{"num_hidden_layers": 15, "hidden_size": 128, "num_attention_heads": 2, "num_key_value_heads": 1, "head_dim": 64, "intermediate_size": 512, "vocab_size": 1024, "hidden_act": "swiglu", "norm": "rmsnorm", "norm_place": "pre", "norm_eps": 1e-05, "positions": "learned+rope", "rope_theta": 10000.0, "rope_fraction": 1.0, "qk_norm": false, "attn_scale": 0.125, "bias": "qkv", "tie_word_embeddings": true, "parallel_block": false, "init": "uniform", "init_std_qkv": 0.0579, "init_std_o": 0.0, "init_std_up": 0.0579, "init_std_down": 0.0, "optimizer": "muon_variant", "learning_rate": 0.00797, "lr_mult_o": 1.5, "beta1": 0.95, "lr_head": 0.00924, "max_grad_norm": 1.0, "warmup_steps": 200, "schedule": "wsd", "decay_fraction": 0.258, "decay_shape": "sqrt", "final_lr_fraction": 0.0, "batch_tokens": [8192, 16384, 24576], "max_seq_len": 512, "doc_mask": false, "train_tokens": 122500000, "max_steps": 8400, "dataset": "wikipedia_en"}
Each number is 500 + 50 x the weight over its row's rms, rounded and kept within 0 to 999. Layers, rows and columns count from 0. Numbers have three digits each. The size before them is the row's rms in percent of the matrix's.

# layer 7 attention query, 128x128, rms 0.265, rows 0-16,64-80, columns 0-127
075:486489388543489483507596432544478511474470549494526529517473527481530517567548501553473487488543495445556491447409566563491500470464557505576523348465422410450504554479483493461470546519443580464532495576498543482528512476409487526531572515419403614581503533518500516494586563402453482519533485466571540448460437519371472521525525491507493617467471417551501426555519522485501416531543
120:525495561529496488536469434469536536503576482425509560523506524497496527480490552457463551558489455576400468600476447520405513566574493515464583493579648517491458432549524500505519409484616477468476492399465350511550499478490383445447443462524605535495452458465544471550434489405451488553489526535487548553485550501501542507479454461490588497561476515424471485423492556528521551492490
084:507488479503475532556475472607489420530597553467481544459519476553429502487476535519413440558522506501434521529514482432501501557594583541486583530473610507412483515474457535461509424500505538449507520529551444547433452476538397473523518478433539511453499462502461412571486505407469414541549530383582484364543443486543491519523523499434631485525464538460478535494544587589538456505473
107:447505434518533445499559467452466472479430526530546471481529473514536493560559433502424461406503517508566472415451449555483502425425498429519487389436456470440522530488561478530544574560408500539484617533444462489516505456446544441458527557449513450547528562533515523490541571485544623462435601519475498548407409497525490393416523513476443511514434437490564554467442569451538423467480
104:529543457480500435486509431524497452389550447483490461446515488490511544375529478572460546488482510488506581622462487540458451542611587547523544488533568473604527478438466498520676497488543489464556512453534504462449458402474444425556485498435584529401553573456448493478468480479535477509437472416511555479517529517522531535526425455546554471565488529505525457476506527505374505511427
097:537612583460478520438522480399479554477540459467544492477527509492538516542508498422394533524453476501439413493457452581441503506518424524450545531537521523574449457466435443559497494505585455485395453451555491432518406567528510562471564483457521525459492565489514533430517557548471450571423576477512496526505516526580509455468429484546581532482577491533416473376415507525598564448444
114:573567562514501461529499479478449496531523572541558561475569352486452465517459516481620478543566573446468459420523563514541454521487496452598478498480534556471393569555511586615423478535435581499471502546499620503440405491573573525479518503484367502557515516516545538507442486542499564541535497525510443480458497457554558488522459521529500610461467500513528504469419437532510474519507
088:475463592556544533427447486616435499506539481542499457476461536436561508409543520520614425420486459550568490564530462561511503434519554545466411487460431459587481585476503491422425433473460474538543567457503576566541504474459493494609504564537496583504480488494479484524434456494486461580507447539533448507432581430532537420511463454449580399450480533492470483518495466440518414565467
103:507498563426497457556501505436558491403585544483518571524525385505501460514456549553628483537614550537453542463440662498572549513664425499530447421537494480540469513554491467615507518547554524490430508501502560499558490396488497476520494452597477542515534520500552519617430521512541543444574498465477476500539472518495534500494453505500542509493532538493458578528542511442509521518494
092:628496502549392558523477542543463444410480587526510463532508447535486452444531499518457420504522440447554531427490501406471457487558518484528414508543503440535468524508577514410477520438393521466458401618509573477485453425594562458519510499497532602499479402455569483428515470488465475482481495532501457522517571442555564554459533595542436566523451482461510494472432436584514485513496
094:447460485509623512509480459537553523481428570541549518398482521466506540478492482374458483467539443506466475444605528410466447466493501565494430445507466473405476536530603469576484417528454465581518551539470485498499526471503470528420510509438539507553476472521526556509534388405500547507487489473535489523544487460476460520631539455560444542385492495521516576473498418547503375529401
095:486407512478452389478446427461392486576468488590492468477441502478474492484465577462604553431504574434522591501449482525439522502427555408503523463447463525556494480540591497498501547534441471610531465389578498444540472469429558464535490551503500525501572502532393584502474559495431486509486549558468477510454523472571478451534535585521434444531487471519468379483525517472413542512480
093:549564567559464569469403498488527489581474467482446551503517579517549442534604463542514449457564500587497465489417444469470524455475437509571604549569516548543434467552515526415535522470461462422463460574391430489572406557520502404476469520471469518472572535438532428480509468491498453415422513429457581496552538412490545511447570522480467482512526517501567390441518514552528509477494
098:415535496576490429584580439445480438564585505454508470503472500496467503423463536451514548474464578455538457455534469524544526522410526477487493510474588517516545514490523524494454531499521498440449459437528576519413495461517583556619460563474497501523494488528360532453520555498552540511378463496445389609476469517514510509533503531474460538595432568626467449470453588517573471452510
089:397425549496441541397566492523498505507607504429401484459513510445455545418527544459559460452595516510536595499488550501485515488497413441449508653550547564511481467490437433505528471491521406550548552502512451545515395521505464485447556476563480511549505527528521459502485544507552502525570439504518532505492463448557502485546611480582537506555505597378513456530465488411462552442525
101:568537428493493435562583476472559441488404465541565448508522486504503481474540535606532531467509472501524549436511498536445495540490480515430476524437568614645455585464490560535491553505476504489431560493514445492509468534471483590484543505470501366530485468474480444477555514575548420551507531470582580447443504539451525458486485521493560527419525532564477542597411443574446500503630
093:487491440550540483500470540564429446525457529579466503532503492582549443476454515578526510529505532453500467402506360455581474539506513422487505426469509498401500417487491512505505533503519551469442525489449481559423456579498580487513493555502502534556521455503559432531579568498461531520512498508476450478415462543560446531438567550435399578545419566487442539356540560486597544402481
064:501508555482562413463442541487476514471453481392439621412497554521493469556484550646533499517455406420537470503577515514472465476515526460468486482508499508481513576479505546565470534593508535482564560476423432502586454528463577458429571511535472490478556480522443647522418528485482580536529473520527456521496512487518462449525537476481436361559471572484505418589426507477522485544470
128:505512444514534530530544438526508468453519486479569460493452487457602499567495416467423477536595515558431526464457561539482562543594557592580559518534509494494494510454470470491518527442462571462422467463536482494503489461516441504540464447470508574428476570374488355591473569437538516419507520452415495476567429490399530513416465478408579537489520551511477522501611478435506483465494
080:501509502490468466557517485432568553490507511489560449530430595505654466535526483438491443448551493585503513466380481458583560504535474565524578542466551526463532414449444450463492467472497477443435525465574510562528479533539380500420507485464636443434512539458518423536469430535545480466500488507433480484555428456480452438448478525487537524542451470588499588552624499501504465437506
097:483480496537485493501430479463431509596469435414473512517519520551473440448430557527473448572433524399567470570556535439488462467421552426432496509470430497533469571481650588498429485528443508506561552546484560415431521439437558505524520521474495525547505469554476544472517490442496492561559512526556551491465569481552457457554543520523424494521545515557615445473424480532577490624576
100:505468472496431489535606466532545598466491507406548472536453545470515513590461577478516527448497617577453382542493507581564528523475570551487526536504540545508513574465508427562470457493522511542467554492558551564472518647455534490525522500514557436522509508480474474605509489458466503536603475596550473577498446426559509476588513529482533513495443607432411529490513440458442553551479
088:602536529555544582458502412386578362502478494538507415654514371484542528504520463462492492541551474506477562463549553454456557499607499521495582522508473479495481522417558427419442488489442485522564506491466444503506455483495543525550417434481477569424519470408454426540463535500527495465497426472495528459491531534442580476520481450457514522508483480525503500447541541473583510413419
083:534453534528535489500414520532449515465442425547477605535501479517456474502487434541504567497481433404557504493562517503473461460407530483450465515524427475425543433473525515451528530540499483509558529586378523479499514520522599519454555394519441412535497472559485618503494408547480444431494467495572453468496594447536507477443516531476508490566527559423630428426510487507373528566488
075:594581520462483509471550402501511489450545448522541478532591469525477532527496527474430505432441494488586499581518480450505516514473549469512489438462509486522513492513482494594500419560419473535554492504491544441304599542492516531529506427560462525478463490510455533557430471491449476427509429579629539477605523472557448519494453547520481566610460482453618521439448487515466553472496
088:449485518456487519492526565513566454449514494449497519504424475456579512574401545499453489508540495507426473482405469482504536534500489555562505535449564543426550433436434433456552525473580471458414489511502450534507512522521451518476497423589594415420511487424563440546457509512521522392499473337429508494548496564468504537527588491431531378542508505574484462550624473526523522484546
081:616531551476481411457519595425436573482451466476467513398536489547451573603526491556414526516522468479526543527564519443531598430557568506578446444406420466506465522462512612586513485467476516520541548565542474505499516430535543441490573489473492443412431517499595469502469458453378531499478517530460457502538493501548541477450462494554532566463436474549532561412484510501495574478476
096:528395589559479427568440505550457521468477470489520432496533508518502528437432517565456403603494503488569486534502593545495546499534574483503455515602566522544422523518495463470465513478476566512499530564512535485417491516505575518485506479545493479567443487626522448536525478510484522536652491570589556547488562474614528443403566591482456553558551531540489456517538544471493585566498
101:389542525547452497462464504540517494520490471439465507450526472546482449498427495496597468501483462512459508536444555500478459481431503522560513453467410589444488487619471493473543561506580455530637579564412607513475494526491498532489418530516498550519496457491583433457460550546586502591568459484566486587458577591530470504507520511488409465527494587480409402468530485511448557446577
091:505541483552531518488464490503502466496593539429464544424527502464535491443611512534591466457511536551500502465508569511508603505469453574527426605469594490482492435511495522517457468489419412530405553539563541520503507494520471445432492449537485506553526420395549446528493538509563586502474458449524508486527518524499534546370509567490522429455566556434472581586534552475407488354539
092:520488436476528462534434504546479497450469569569413520567432518516564512549436551476538564468433412575431541449437451505425382468463486460495468442587438544546437444523483530473532539404521491547636530564490556508461569513499608536419497530459481511528486600493571565461434522502466527512444510549504505440543468502487420574542483527506472484537424485570470512415486422425512505462425
100:491496439487454543371445438493490527441597535506543433574559517477535585497534577433489517527452530535444474482444528514566466494564474496588545528463522450471464535538522437429516558478537534509471436512434562497430527517502575586470591480547574472482632418464504494478475488559434475437490511535439474556496487434409483525491537564438603468558486453410506450491497465440472354481509
095:455500434454555558631428527540448556567473469514460494481461543554491489561520503517454498482463453474507394450459542444482501493446556531577485434497408373478616581534530505462546525517545564448519513526520473528547488474459514522571532517498441536472443608441525546524491562455499519573534611615520550390512475456523461528558545582413447483514563557428487476548561477448487462521466
078:468492480466462449469429515468482509430490461465595464450524561464574548462458538438531471544432501480557549506543463522469462446536451452457548488400439504540471476456463614572528473458513440483539540509458482396459514530419502461506405518598491461517466472535581630434426544465434423545419545451549518455465531444413403517506508506518503566492438502490564438427437584528564544557556
# layer 7 attention key, 64x128, rms 0.268, rows 0-16, columns 0-127
111:528441488419424502544458548476480414507506425547446427445474501538426503458471469592565567467456472529477491511471462473539427462423440497439444490477420526581501485487436543384502514537485457653475533549464562536473489462425547534461517617501491486544480478537552557389488473546477476543471481435466528441468515585533551539486461556532494477573403379529544443467412475540454487476471
099:541455479420580486503469486501540469510469523495546522522495531552464473412618623557468449454592478542422523359533546511501544549521488366520509473558613487492473560476479528513626497461511424485482478508512427491456444448586552488534509586534578519519544463473468551517479467502456539489521480462543439532497493524556471458626472539461446585513604533507439576484542480554535480481562
101:548556570505527527543535453528481523412502548537488507506502493517523535403531531517496565519560448532392557472562531566475539535480460523482492504593544543491462491524454416465570494467676373512476479523405514475509459468591435576569507578579494522522457483458501512517412453508500517542493461438505515588453501482536564492528550421431511509492617577516463524468563460520387587449505
098:498506458386398564580467511524563461476506544469449571474484578494527551492483570540481477516548526433462499476454388534569455594482531507540419492434499539517461475468505394539450536530529525473450405575408456579496468529412424441465489516528575539405510506475566506549502494483384508486473476356507485461554514545521546483494429468490553496506431490588495477527514550503426455400493
108:544458521456451560532544551510448565565411527569494531433509528533576456538512461556544497565479557560490456397512590450504507549477506503533422488470469521494521527613450469428478522590432562499502444579461501515572533419489544522509463472435477536502486412482608506512487508462536588470466660494490469456434585549447520483521491427482534467495555463510508459612599498514520383473515
094:467450421484543536513535517551451484497518576472509494541523520520466541535474595528576542460525496459542473532502618447465520563488545459464542464496556448504538596522533428536636481476496524437504509406508496478477538461454563383486493481476537469449462453441436527508535366432493491471570484577558458595638507450458494437581528472449513481513491499434501516586511380468456581572512
101:504472413480491462542563540487507479534579445436504422520506528485494455521418469538508517466471399499520539575479461616497524531537506549394502376471483481546501534522532518411509602393573598477513496454546506485552533508385524471469457489536541539532426499496423524466474434552474483499444512397547506445594497441595442520473569501432423528518467502583419509516417489521434548445463
104:496541517539455530550434515517463534525473474571498455462551546434422408540496353463481519565479583481413471489485535577507531397468458527512479448560384541508447536547568514584491529579563525465407496477499534472562500551500515462456468455596481470512433531415546489405468479536453538487456467452457509404437559452449527495491487517552453430470439410561634453464474483488471484502555
094:493387603464589540358461525544464471489502496521451503536479601477494498501620513496458516481373497513517437493476508509462498522435583474496442535605509509529568458451461610513505497483596464514470508555495430416573464639556467533517482478500491490505412452598472474507485568538447523536458583525538552510494443468535438501543452472508483473541521497512603467524511605456517446488525
101:463548470452537496484520434449513387461524486485445498450429486450538529510510481545559562515474578516470438456447513513500548520468461502490465467506553591447427598485430427576501489521543527541371523519372498466419513377532443428524460493494458507534502523493613520592486598493508462520516564404487553499487420480408449432590583481463545504603490503573435503472498512528507510489456
099:600483466467556531501543504537485515499502486538536507518541502480564448509518499542487464486558475425590571476510394519503469519493469576471547639433545429484516560538558503506574543467482466518491441553524517474523533616470454540678506479579495423443614488438475466566473402582448557380484441466542499524445515494419497492493485463496456461502453411501555554526470546548495557446467
094:523462395529513452559521470441527605505582417447479522523496453455517513460434529480442608426454498548523482551539525498591476507519432569422476579488470405406490529532542519555479417445559559556479545556492445456481604669462452492500510547454456503460458542490499527437553473446530443507524556535552427514562424525502504556561452531591490485493545505477524522585510564447500462538467
097:404455388450480457485536529449499529474451585436540492523431539528389518490474454435535571518483510467537551497560551527507526496482478468544501487544533499441522484525427476527588498527587516546562417446483561513435435530569493530476429517504463522551506528594490556540456423528337607446491550470531463501488503564562411515371541443489524477509519485518453537428542505507497471636456
097:464562511479410546425439555495573515557473440458497551470579572477581459479514394533528542532507546489477527552520500438530491438571500583497435444440525462495443512425511453482505494538488502519440437504456446476472438513493433549470501514592516622603438476472560537531540415481556422568590506515509563477538492431457588509396447495413487519450515481427461466478522547447397548578539
094:518434478433533420604557503460500498512524502596544499400548530483419516576460446462506455390553514505486423546472470492472565525484579508525509518543475549526538510459496508541527491429483549439587544507494505525462532577506488523554434470530513447526405510469488476456469522381468462382489541559483378516484471525536493567426442483372449604488486568479471457531609527424522586501479
100:475560491513485529466431505462473564513578494542446610462587558524563528467403450477569434587493546617470444495459436478615475518476463464536507483505527536501497515454489517514412521523527524485504435477576492443513453414521546490493461396431532520527485487484500458554517509620538528557532433464523448438538455447533468400528590504570599487517431544543637471490533475554517461454418
100:415557527404421499550536477471559456517450477453449404449421505479466502362443537461532488467421492438480524521436447617535515491487600571566478465424609522537508472588503476509429540535464541467496451575444403569462453586537449580526527502586447516508456504543504548521483547457457511519529450406535517475522519513420484500451512509482429412466466586514555511583500466522476516510488